Weights of a small GPT-style language model, trained from scratch on English Wikipedia.
Size: 8 layers, MLP 256 GELU, 1.44M parameters.
Architecture: LayerNorm before each block, learned positions, no biases in attention or MLP, tied embeddings.
Training: a variant of Muon for these matrices, 97M tokens.
Each number is 128 + 32 x the weight over its row's rms, rounded and kept within 0 to 255. Layers, rows and columns count from 0. Numbers have three digits each. The size before them is the row's rms in percent of the matrix's.

# layer 3 attention query, 128x128, rms 0.139, rows 0-25, columns 0-127
106:089138152165129150145112190161116138149125123112152114132151142142175145062064144209186108160116136103084097114120168101107116158110038112108139137113116061068119062190153145155116146090162113098137189115132133122081122085133063150165201078126147112124125111064133179100117129154175117081110134133117130178122131112159126124176137099123166117103165149125167093104110146079180126147111
114:167126125099068170067149154131129126126060134197164147129077117129095090042138094127124109174168120103129151097138110149104095078160121133155097102160174099096104167104150128118110151162123176106134108081135130192137119170234169153173132107096123095149127165100116134160069119126131112140036168107127078145136159135155097136141126116153111144175116120095126111107137157163100158200129
107:113075157184144198132177097166139138038110127185183154110075150174150119070086148102137111092149125125117137100126155097166137124157154145155192188069121111106086110073158122147094124118097151076127175129103164161100149139126142084148105140155151062129087093154191131101145132056087133106124072147160140101142108074107130141142121122091120138115128114075183159150089123159146128142127
107:099146165194170131152158141116054143081070140138116130151101123162127103095121096116123137166157105127149144151127142122122129123124107098130081167179196125090134073178118093066160079123111168109140104136134112035147068124071163112099162149083137132064153133119136117159163150175131081072121143168115142115117131172110141167148087109135141063119100160154166175194109057120134103142153
118:134139133104221113122153128150134127131152093175093160157089166163097113139135131092171097156136119163090148179116137081061123153096085108130112223117119084135098148138132081079132136134213133135056130146099121087087136146084136094101068151145178181122098170115096157135164139108132142142134095140110154085154120174116150129134159092185083145102187082140184115129169132112097102164142
095:148135143086127194124115145112120126153151123065140200121137090144170143164142096124142067194179142079153168129111148080128094119062156108058126172154049122160139077114163124164089167120132132165132119117102159196146140091098140129088123136129095124061105198164133186131131152093134128119114117114104131119097138059119125080074169109126172156137125092153154112123161071105109175141131
101:122104149176108168079147099147125159155152125068122126100124162125094123090051114128103124160134165167127070131148129129156119084158093215110101094141144076081107086152090147179105097110084160139134181102120097152107161078135174144121148126113081076081091133191128155125132147170089125099135142171184079170078111105169151103131106102154063134131096159110121159177160169178143122148086
105:174140107113094145148110103141105130155119121170143138145135157179158126129145193117091146205151157131111124216164131102063158152191099129085163099131132097106086103116124090075180151103153090177102094126135138152151099174087144123123128096087186095057150145118153089135136143104084157144116132117150188089130133105138137089110092117193081119045109107083132088099149194137138165146122
095:173075132137137116140167113107092168104136089053101170115127160112123146130158175134148194142071116098084095154087140127110131178154123083161189175117063128147147172145045132120145157133173105164090126077114142113131133090129076115116141117140090128093142165146131160153144092164094110127089146174101063176214104141073123118164107136112091135131114180182180136108140108141181115122146
116:109126170155121090126141124114198184122155139136055104126114123122164158069094158084120088126076129107100112078180132174089091126101151124090122130110120168121160083156176145137093064102118115157167179101142128164165151152101082091079113121147156099163171113164130139150152126134122135137189138165133144227093185124119131173124162107047137099152140094081161161120142117122114072105086
099:137126096142063118111116146119150081136124137151064067130145122142113106123168147170207148130188097085148072108095100073177136158117112097120089086183058076123155113075148139123129101109148156175089128152154139103109139116130142139125135062136096180095119131124172125195126117154145156120118133120134166162177112056078137079165145141161139154116090171140198080193097134141133143103126
108:120213135171138074153123126173106151162123136109106063128104155082087133125152143141168083129175131123180080084146112098090110122138122074086129136139150124108180106083070127112116142082126147161072110123144112080155094139156160138184147177140155137173163106106097129110159120091114145114115164153196253136112145128139132162127122086148084079117151146125102100119151084086094077162146
104:127111151157150075158149132134163073136196142148102133134111103091113098078116131112135126144117146156140141151133071109068132104111151134149184099158167159140087110080141128161131116153126111225115086137106132151121161109147102083166117143176111081188093147096109160128155182109152107130122155111097194072096080124191144163105164078112140102169129099176143151054056068125164117099147
102:122076139144113124087082145095156172157093105156136142119175132146191111103173063110089185173204128137101157178177142184099124116127130139118124101114127130115125120095112148144054131151104132107093133138113153120164155118093177138138094111101185088137121107208125116126122114149082162153209132150135087142076103089126138154093109156063146140138122115089082195093107124141103055175100
099:091133112147101135168090135127119160083128124108164116136089095164114058115098168132135136153160134175152121180146177147126113131161119070128060146148116085116155167121131112219141135072160147045138138097117134096134164139135128076123133042157074157097123146110141133152163104095126135135133170148150158181075175189055121160147113124090124100076111159121141165121088060118155166162120
096:124118101065142106085097115096118110071133088122161089148145091159114137166108141148063105187167131111168164121140192116182113096128082125101159129158105137176092131162177134133094146201175139101148125115132180136118157168219168143141097103122123180111116121115160155181147082121118098162116138106184093130112141067116155158157093152101115143091105106074103135098068085157091135139064
103:094131097130182114089099190083109105126107158133158097109193165136133109175187116136184130112150174137193181114073105122124136044086124082149158139094118169171148163158196117095120143144134090123121116123186065104147120154137152191147096148141136048103122148118116143186131105083136066150116130119105158187101142135092153080132088072113113081128147143115148123102110124109101157154112
105:162100171134103172141087117143044061126099135101115110169078052112147125130149176153141048092148098115093152161169150129134097131121129118122150135089182150140135158134117168081173181120185163117158115125100096177127142116157174166155112140137157126142114130114082118118093107164130120056156135154171077057107135163165130153099180141109112133106094150145129191093101145093097057121091
088:078168098119126149104109092159110130168118192134171183068137125130158158145145138103091133138063122125126142124121076168170125117111124139106118050145139073131103183153139144123111162089139112174165082103136143185130171121114212061159096076144099131143141095184161092119101118154113180112095135154161131101099145173104129112119154122110154219115078181104147129137121076127155152126061
093:161088092127137135134125131102161050098118056120122132091179146106124107098137144158134136101124176061075057136093145108108146164099071144115113083129130159131165082090134133117135115101153121154133182108167162102136116087155093167054170112155157155138148113158100131145182208173093126171109134110141122163159156118103133177097056132200118083128098184165118105137118139160155158173128
102:115152117119128125113059225107136132140120130112141138161119083107134119171187113168162190161155059149107137133135089118121147093118195079128162112128127085162094156084161136138149106114059125170170146111102099158108134134097168097103137147109171090088078151134149089154126098120134137093100076187140137141074122119115101142140124091145095058153166043115169147131125151127090194077156
115:121113194120115166062159071127158111142155161097122106109034092140126129050071094121151143145166173063104130116117116164101106062188129101167167116126100098134146090085173135153127112115097110111157136120182141101107157131157137130077110034165148124097090143152116137081149089128107155191145118135151138168157170183122142122140192100114120096186108129132104096142158150134117127141155
091:195154137115135076111039142146101108146178110099096100152117093103176153141138064171120119132138127193111072143169095101088138077127158101196112078083191090143123102091115114187107059167157115139107117093132159154114110185130152176098088152177134113128177102106102104161149140101086153127151101104154140116125122086151159092171072109145137134103127070152130156106133111145115128187108
100:156122098117154134137176136193098054214116142079129166097081144158141067153113129166135117112065138145149055154096148211111159093171136182083109104106139116104132127081101147108123101199149102123105155124150114167118143084078112138132120107130057108156125103153131119118078152119128094169094142148126121156068142139087098187128190093109190143152138125159133140150122171104130126173140
094:125071173041159089087127062108133163165129141121160184126097167126167134210178097139080108155133143128139133163167073160152149086127119122158117107157121165141112149156087118091099125076154130062097106137142164080090100141164166137123157139108125144176060134130135076133102084119127126187170115137123067113118142135173157109057121151136151127096110111212123134095116135143122171139161
103:085091102176129066176149105161089166165168127107103135164165148103144074133108113175172134141135112114140165130102171131068123177076088114194158147108148114112172173072149126122186133180158080162099165133159121123159124124112078174118125066154075146103129101106120113093118143158144121120192146181147107094161047155069123152134131107128154111119097139159104094167128083177178127104118
# layer 3 attention key, 128x128, rms 0.13, rows 0-24, columns 0-127
111:146124137114157092146153164128157141070113101121069049112169189126062125100146147155120127155132109085110062075129127124151115149130075120171123198073134118106133141143106126156099116128109130083146137127123127137112092076107136081181159117138150165204173149097105092104115077176111064128143175137126137121165108198176084187128145125120125194143126151112082142112147123127180093070166
109:143105129147123136097158137092089114089148139172096079067186168096129163150108175097084106075123158119191146109106135130091149099145171069113198130123129137152165139086091112080170125137102121184115151108123112113164192128176134149091107120120091127169118097185140119120150140098159084122096140159114153184141167102085167101155074153086196128108118143107157104052180064133141089120118
103:128143135119099143114083099151191051164072152141069170098179167106110113134158088123136121103112131090132110092129113089136183144080092149110126101165098121087149066054112131124161127068102120116119130183142098112083143166165155143120088105132137163139157104138158047199159158092137101169132138133143117156212117116118148076173103128127173111134105196138127178140107161095134145118086
105:067159169146128134159156157129086081147168115109118126093173128150088111098151131157168135165120161156053095083120121108121127135152136097096104172124142103126114088162144116114126141113217134116148084130100141169116062188066142122090113110147086183092123176145119183147146136058106110083092112149130084120174072139128050165169138071178171121082133104178139147163155145127148114147141
109:105109100125095152148138087135167157101114144115154083069119189136143086088096108154127080147140138133117162173117114108151177089151095185074147063138052090099108212174130131147163126180141187082093138143121157060075147138114155129204159110119158168134126116104096105109124114082183104125154129140112118157107144192107083137102153138143129111103127070166075083142142125163111096158137
109:134178145131150168148126077123153150095188143110147137106109192101113149197081115114151136133146104134113107174113136132101168094095138132147153161114107068113165151069081144106131142134109098099239175151083127177134177152154163145157139092094075118085134125106085103158115097158148191155118167078074130133088068123111091144095133107139140177078118134135101074088180104117102115147160
109:143156119110193140101147158104163100199114166166096136084127109091079129151120110171059180140079123060119097100100110138136111144146088117144102149148109131079169095162121123109174138103122176152126093120113017164128107130103116175091150147097093100110158178143139150154132171118165153115116178109101081154173105136111178119165138113111168123192118138126118110143071054078118155090139
104:110132132078078073108089093166132103082123140200174115113115128131116116085112110085133111093116137122112132120105104206143154173101119108141051097141152142132117093104089082136181121124110175115035114142116115123166121133088112163103146202063156168105120143104140096054173141145191137095161082170146128150161121098168157142129101072158146123141164083134156110085130128118128135172183
109:104139147175133172158139136150146128098121139120124161053143157149137142085086115106073128057110136146109117127057119130181104155188128141138116122129136107087166145185186147176126115132148176088121103122142139110166122072133124149159150130158114165163118130053143083138078159092117072080073106088219146104093098183203149160125106082102098141157127127159132145137189095132138123168135
122:144114071094140136161135167145145094194166146094135101138115105123122043126123110128160161174131116108090122107120142185085124090120138098138069164165171131125120125176144174140175110142171133148132041110060143178097155127080124158116151058089139161162129126161196127216111115176083123111132160106079124122102180159111158119158079139138095151107091127076096110126136114173142138125101
112:100147144106119131197100127139074139121098158170142088185172180153105202124178147122107124118150132198131140128122151091149123104162069140113084102065141070075133129130099166155077155131137140111125119080137092170149043113096211189151110103079122116129119147103132153116110187161107111147175157123165168111103137079083139116178144103130141139162120122156135157103097128138168061148125
104:109130135123157073150150063159070111140143152121119129167136098145116127096140155188175120174093097130196130205174141106062106126161151153127112189146149077115148157157119119118115116126111146140107043124132114105078120110174164124155131096145184124174125091119147108126158058097109139101130149137158147181120152136149085161167126053209170152086147074129128142099121102108107070106163
116:177202115126127121097044124138133098097146114158100164140092127087137095106048131104115131155143135127146143188157106182097159086094140166123149129072129182134117138043154106186117119134078074129120095126147150117120160156159185076153148160106181121145153148154160144157106119111143086183110155156052169142129128094099093152104146157126090095095132168105141096134157111138066065137144
113:142091083110146114112147179136160173195082137151130165137106081079137180183130080102178182107150128030103155111147177115083154093114152093084147096142109121128097130106082144097104130109146114155129129135121132145113096148120122130147137118071141166115156106204133106142149156091117205133145113072075086150079109144105118141112148147057216147163132119100154169089111158136116141134174
102:165137119127152120126120139136165156099157086077151103135098173114161124154133155124160097159099088093127120175123185102066133101144089136154135090167146143097071087114121170187127147136142090074120120092113183147149131118153075146152133082144093155157103154075152166111127160110121117164181107129193150104112068182108169128079080124118232110117103114165084164176160102117181130170089
103:062127177116137166036177146124118201108182088124202169135160173114130064147125088149150133093129140080089153158089159108132141116130150109118119113167146132122087107140067118122064062127130109098167147144134137167087143103158154161111124124133072119154133108060155117103136143131158160126094181125148086135112166129129113150119108152053133138171096117101105146120164054160145167129074
110:110129199143100163096064122130096090111148126153158105145154066156096064157099125198133137036147149145181193197131153061041129118107055144158108145119115170078116167167142114139132100140098132140113163167118165113128149135152164123151097122106081157124081088155132128165159110135176180150144105133121082120109105169118101177146132105126132120104114134117133184090109121132122102177115
103:115112126131111158119176136114150093059097112099112149103140075144123079155155135097134123122149142101136089104218132089089130131110159122123220079144132122126204101080076173078109111144144166133173070136142117125173184156150131153142181149105173105098135189108161173107139097121125107115106154128124139120152143077174069151076126145149122156117111089117126091092213081128125110151077
097:119115166106183167155098129137144071152076118174163164082087180135140203172090050113105141132102087138104168134121150175123123097131109111141176110121144137121091148134114129098048151117096121089144087203122122183168161178121116194104113143105143101086125132143097137162148111127117112162113103182090114127117141119134114131121108146071118090084123154142133107075123103055096188200098
106:091134138130110082141141087154137180127088138190183138155151086126031154095196151124122100148144140213144147142071087127157081133140152178168070153129172131138182129131103150109141094137167119073135157109122067095137126096109102116129144146130100131136159083127143162080080152169110107137085101089118111107163125121150116068145139142092130127160142146166116169134045087187120087127173
109:161122138054132164134098180142130107103198144132151158082155133098151127122119141111158152077076137104192106098151153165113165101097161149126139128084131158133089091107149091121176092132133134143184132154081144115144093101141111056094159089103113145095067122074162152160156154142136121147209128149114119067103109154062099098140132125099129084075113133162167142107192201086159111134180
113:195120103128150179124106141166141142159129196136124104140207163081149155146094131074085098193142146091106120152115139146104089074119111150113132124092132077135148134118123157070153142118126087105191099099137054186137119151092135152137109083161084144195122090163185090149200129134121115127145120066130203140164127103100174149144104111132108111162095105105096169153113095090094105152152
094:095169099111140143092088127116165121148134167181118144158158089090209120136095134161122162157115113068179130147162134172106133126132165147099124083096077145175124120081153121114098064201101169122132170092118095103143165134081093140166149087110122119096136074151150115052114078140142186155124153143156162157136134135114089071135184134120169115184149062147190117110164103164140155090133
112:122081097134171089132112122121131130135134128168140134129185143139155114158166178107216152106107107123146137131132134149120141133119110125141140193129115103099109126145125121158079169129081174111066130147108104091108153166113166082244124102061135113074093176181119206168138186134075117143131125088118169103105131088157150104125148144143108142060052171168142123112082139134078129112131
108:151117063150108175045087084146104165147111150157113138081090077140132199164113076138182090171157135143156163114160147151137091113158149088097135118079095159184089137147106122137115128105120111100143185081103171137136198149143090116153124146164119144092117124164074151119101121147134151125116128138165119063104138088122146149105165150139184120074166118137063118220142166103108164098134